config.yaml
n_head: 8
norm: "rmsnorm"
norm_place: "out"
rope_base: 10000.0
bias: "none"
tie_embeddings: true
init: "normal"
init_std_up: 0.0342
init_std_down: 0.00645
weight_decay: 0.079
batch_tokens: 131072
seq_len: 1024
doc_mask: true
Each number is 500 + 50 x the weight over its row's rms, rounded and kept within 0 to 999. Layers, rows and columns count from 0. Numbers have three digits each. The size before them is the row's rms in percent of the matrix's.

# layer 6 attention value, 256x256, rms 0.224, rows 43-63, columns 128-191
112:445497485502632492578481493556468437478479541430571529533480493511429530470480554577577481560566417516482529584525390440386535462411516509465464458510493641485550512544538522441466554456483527
122:464493450564409518445523622493432444398554509503534477507492514418481601505569424513473589450488509440466458472573468565541462505447538464629554491562448516506552540364525548528463471496453502
115:567526556478493525473443525373537495562484419446471483420503491500577457531557498411513457410488501519559459471491507452475492462551502517595385580431429448570495425456579462459536584535469489
119:431567472504513541427444418586479446477427485507512494543460454547425453539562478461468522535521512539460523561405497551482541530500530499504444495580555492530478435520552541519434485469569510
126:494529461519438519505543495476471510509540462531529455480519467535420436509581368529556552425563459462537533451487478493487461466402497506471543490539484540494466579453439504516519600480537498
121:398478552425553464496483598480537516471511466497605482502436472444456476461542417540527486521499554533649477539425516430509443643448447548442497436514514586429592539501477409523548557520554433
124:566538407534470535478496431448572427522496465429522470448474413535511510521558461435472485545547522491540474610414524466414518644460523489420497520476463533440489475565469451568467492504462483
137:518519348417540370471609567490483418464539511421470533441491481563526466516484519625480457489539605430535538500552492529498513446560498543514503444445440445542532506510473480524575543509424470
140:544505449604485458505543494522511573558466473423436449419390487519484477409555458555441552462411492489578491482517525414552491540483463496476518492538466441516479537492450389555551571465529488
124:509480453557490433370494429527466473456554545520527533409519471485560439522524657596485477540494502439546489505433519482401549462555508463480518481455398599551509523552476516528483539568495423
134:418480445543492477421612460574539413433522531447527450403445440539502410438484498576575506478589452397525493549454554513508529443513572546426556590573465560475552584529520402579498582497438351
118:533445485481598574512435470390529444472521503498550542496402554451535478526558545492481527528492523606480465459601533558446432404476487488504441443474535477473535473442607507472488435490455530
120:407409572439457479515541503470431517518482473471532525495499547468409458488502436667465481567500544550457481525438486342556484581404507474406537562550494483534525537505513550578526482479450487
116:472437430466434468449510650406529543484435531545491479496403524539503515598562470400425568450464531506517445508417529552557581567450470509506585432474482426557544554478426479416459500464520570
116:545484498472468531491442598519591463447421583562499444465550510561496549533414562477512502555556528469541505501549570584462462559528467511561482477493533456520545528471556604533500457500464433
120:451537503496489503424550383457518486411511460531419503417509487520505434495472487515505480592510484424566535575575479442554566485474522398555489545465447509521507427467536447528506547509513571
118:534541521567416576526557508439555505430474474534516475504574398486535430533475491481553562577479559571467614518594457460497445386463511481559533515506534477531428501502457526425530575533473524
123:552430508535525519494568514649435496534588503442570513505560378510560485499527531480471442438511543523521418491453479521502527453538555520523544523453559412566415455514479542573456510554417463
107:562425525430467409450500462481530520524520510510482397527456561536477493554503500486502593484412456556499478479471559557483508458503528538625477508521498479455533441517495420474537494383484455
124:545485471509553522561616527372514466525597502482487422506581469560527490520544438468484599448467461579510650607498471459450442513498378544589411584537463599524434532513512432486524506540574468
118:543510544458442500464576498458508515391455558513389554500500444362549508491455473462612401450452526512445555466531499493532476387497524455619437525502472455559503542519470493536532552517505426
# layer 6 attention output (transposed), 256x256, rms 0.202, rows 43-63, columns 128-191
108:481439495498546481462581482439530505529537509497585442408501464509469505452614609514463417498488506543498494552463463541443561524500538541532499453558540587487532474572433556422449538557528512
108:543567569558433472546498395425484523483610523531516436525528489494453503516483522524651540502494484573502519501540513490480456472458513567496485515527516485525525524490511467414589522524470557
108:423441524509447560600384476411486483523485543587533586438434492466505530603466466550507503518489462500526517491460547523467441394514480448515467513539485334496590592490490534500476547565487495
106:476463477476526552427558504495447452527489372533418458535424558489473463563467514445539530448564464437547482525548513523387561442528425490480564433502483609385513441508384487512524496464546474
109:473459451576543495521445521537437439515511485479410441528453467542533521573388520468516545579568500467451541478466558519490502505382531539488538542467460497532474534514516532556486573528464483
108:482434504404559453474473551547459464473541505465528591481428459447532557489467539515507430426468537504457425518480461476463473653502535423516474465446477496487521461512413491463550507479470483
108:488547489376577458449526473511530566493454432415492466588478506512539490537493507443565460606431437392578330433551459493531390460392453633474453558495461518492519427459499478591517503549505500
114:503543535502598503452477410477384476501446476495554472443486496424514516495590481535446518518511591450530516444480451478546478545422405451482501500473493522558425573554464431506579461546480509
110:539425547471470482483526478520601456502489511484464553498567399546524510496584472553487516510551498520488483563484520501566541538482475496543421570490461512522487509498557461548479535519448457
112:509527426445552499523489484565468447450580416388522542528522518565505471585434565581471508512568535498496479544509474478466460483632579587477495482500398535602493478543551481646559532570445498
112:504424440480492506437495476469614543445533525535598567498439521623545507462624460567568535467467446482502545439482542530487471506589501459566579548537519567403592428557492510523457507505505526
106:512482451508566447639470534447523486544503476540647559504456588504469471535532506508516540493475478538451462503491524557517540418465496510476444415511540537453536547474486472424471440502563547
105:518484525551503527508577420442455547494503465576563521523546421472425460509447487515483479497451471510460513517460384444525574549490446430534476522574485591542503487512473482470499507447475546
103:551485509549462402558577545502470468485481445542525396520559489522493455498477488525473481479479528494468511518487527529550579507486490443453550364419451439472551487508499418537492437489577511
106:458631474553441486534540430453467516526449546552480546526433561563525618486519475534431520523507602563622429544478516481453514501537382458562556465494477562473555498499497494564598529457479539
105:461501478558455568438512436603523512454520444462566545422490439520491489492442516568488555589538425548511534467523451460586557454541464426455512503429443527453514509432527494480508451511499532
107:567571390471525499557555611544492519426471460517455525489522481422501406510456435473530559528471475540503474545535524538496402474387547421430463492494552369527522479507545480458479527464464505
102:444448479476483510496465538428461501515428449483496510434449463563497521469475598453555484521561513512486509536522428496489463521497506512450442558448572486523517463587543478496644513496645519
101:502531452529497492425585555445617444550504338517485526505469471413485590476541541521394463418433553583486505448506510610546477517526474504464463404583422489498509510520506459534476474513426432
114:505434505467494406422538486530465494583460480472449532441448562457417532505504516504560532471539515550498533605495520463512478540412510567497498423486502464474561521527513509561510543561412477
104:553471465501424568522412521464581529430415565521528470445398573477440509500474475492482519472524501491543417549519574510504493379605534494406455558496480516472487462471567453408541470473417542
# layer 6 attention query, 256x256, rms 0.233, rows 64, columns 128-191
079:475463461452497492529410508481582456515432510537566559486529547508484411493513471510444441495518478489502508548475453540437471466554536513502638581540494452514526469479504575528508491454499535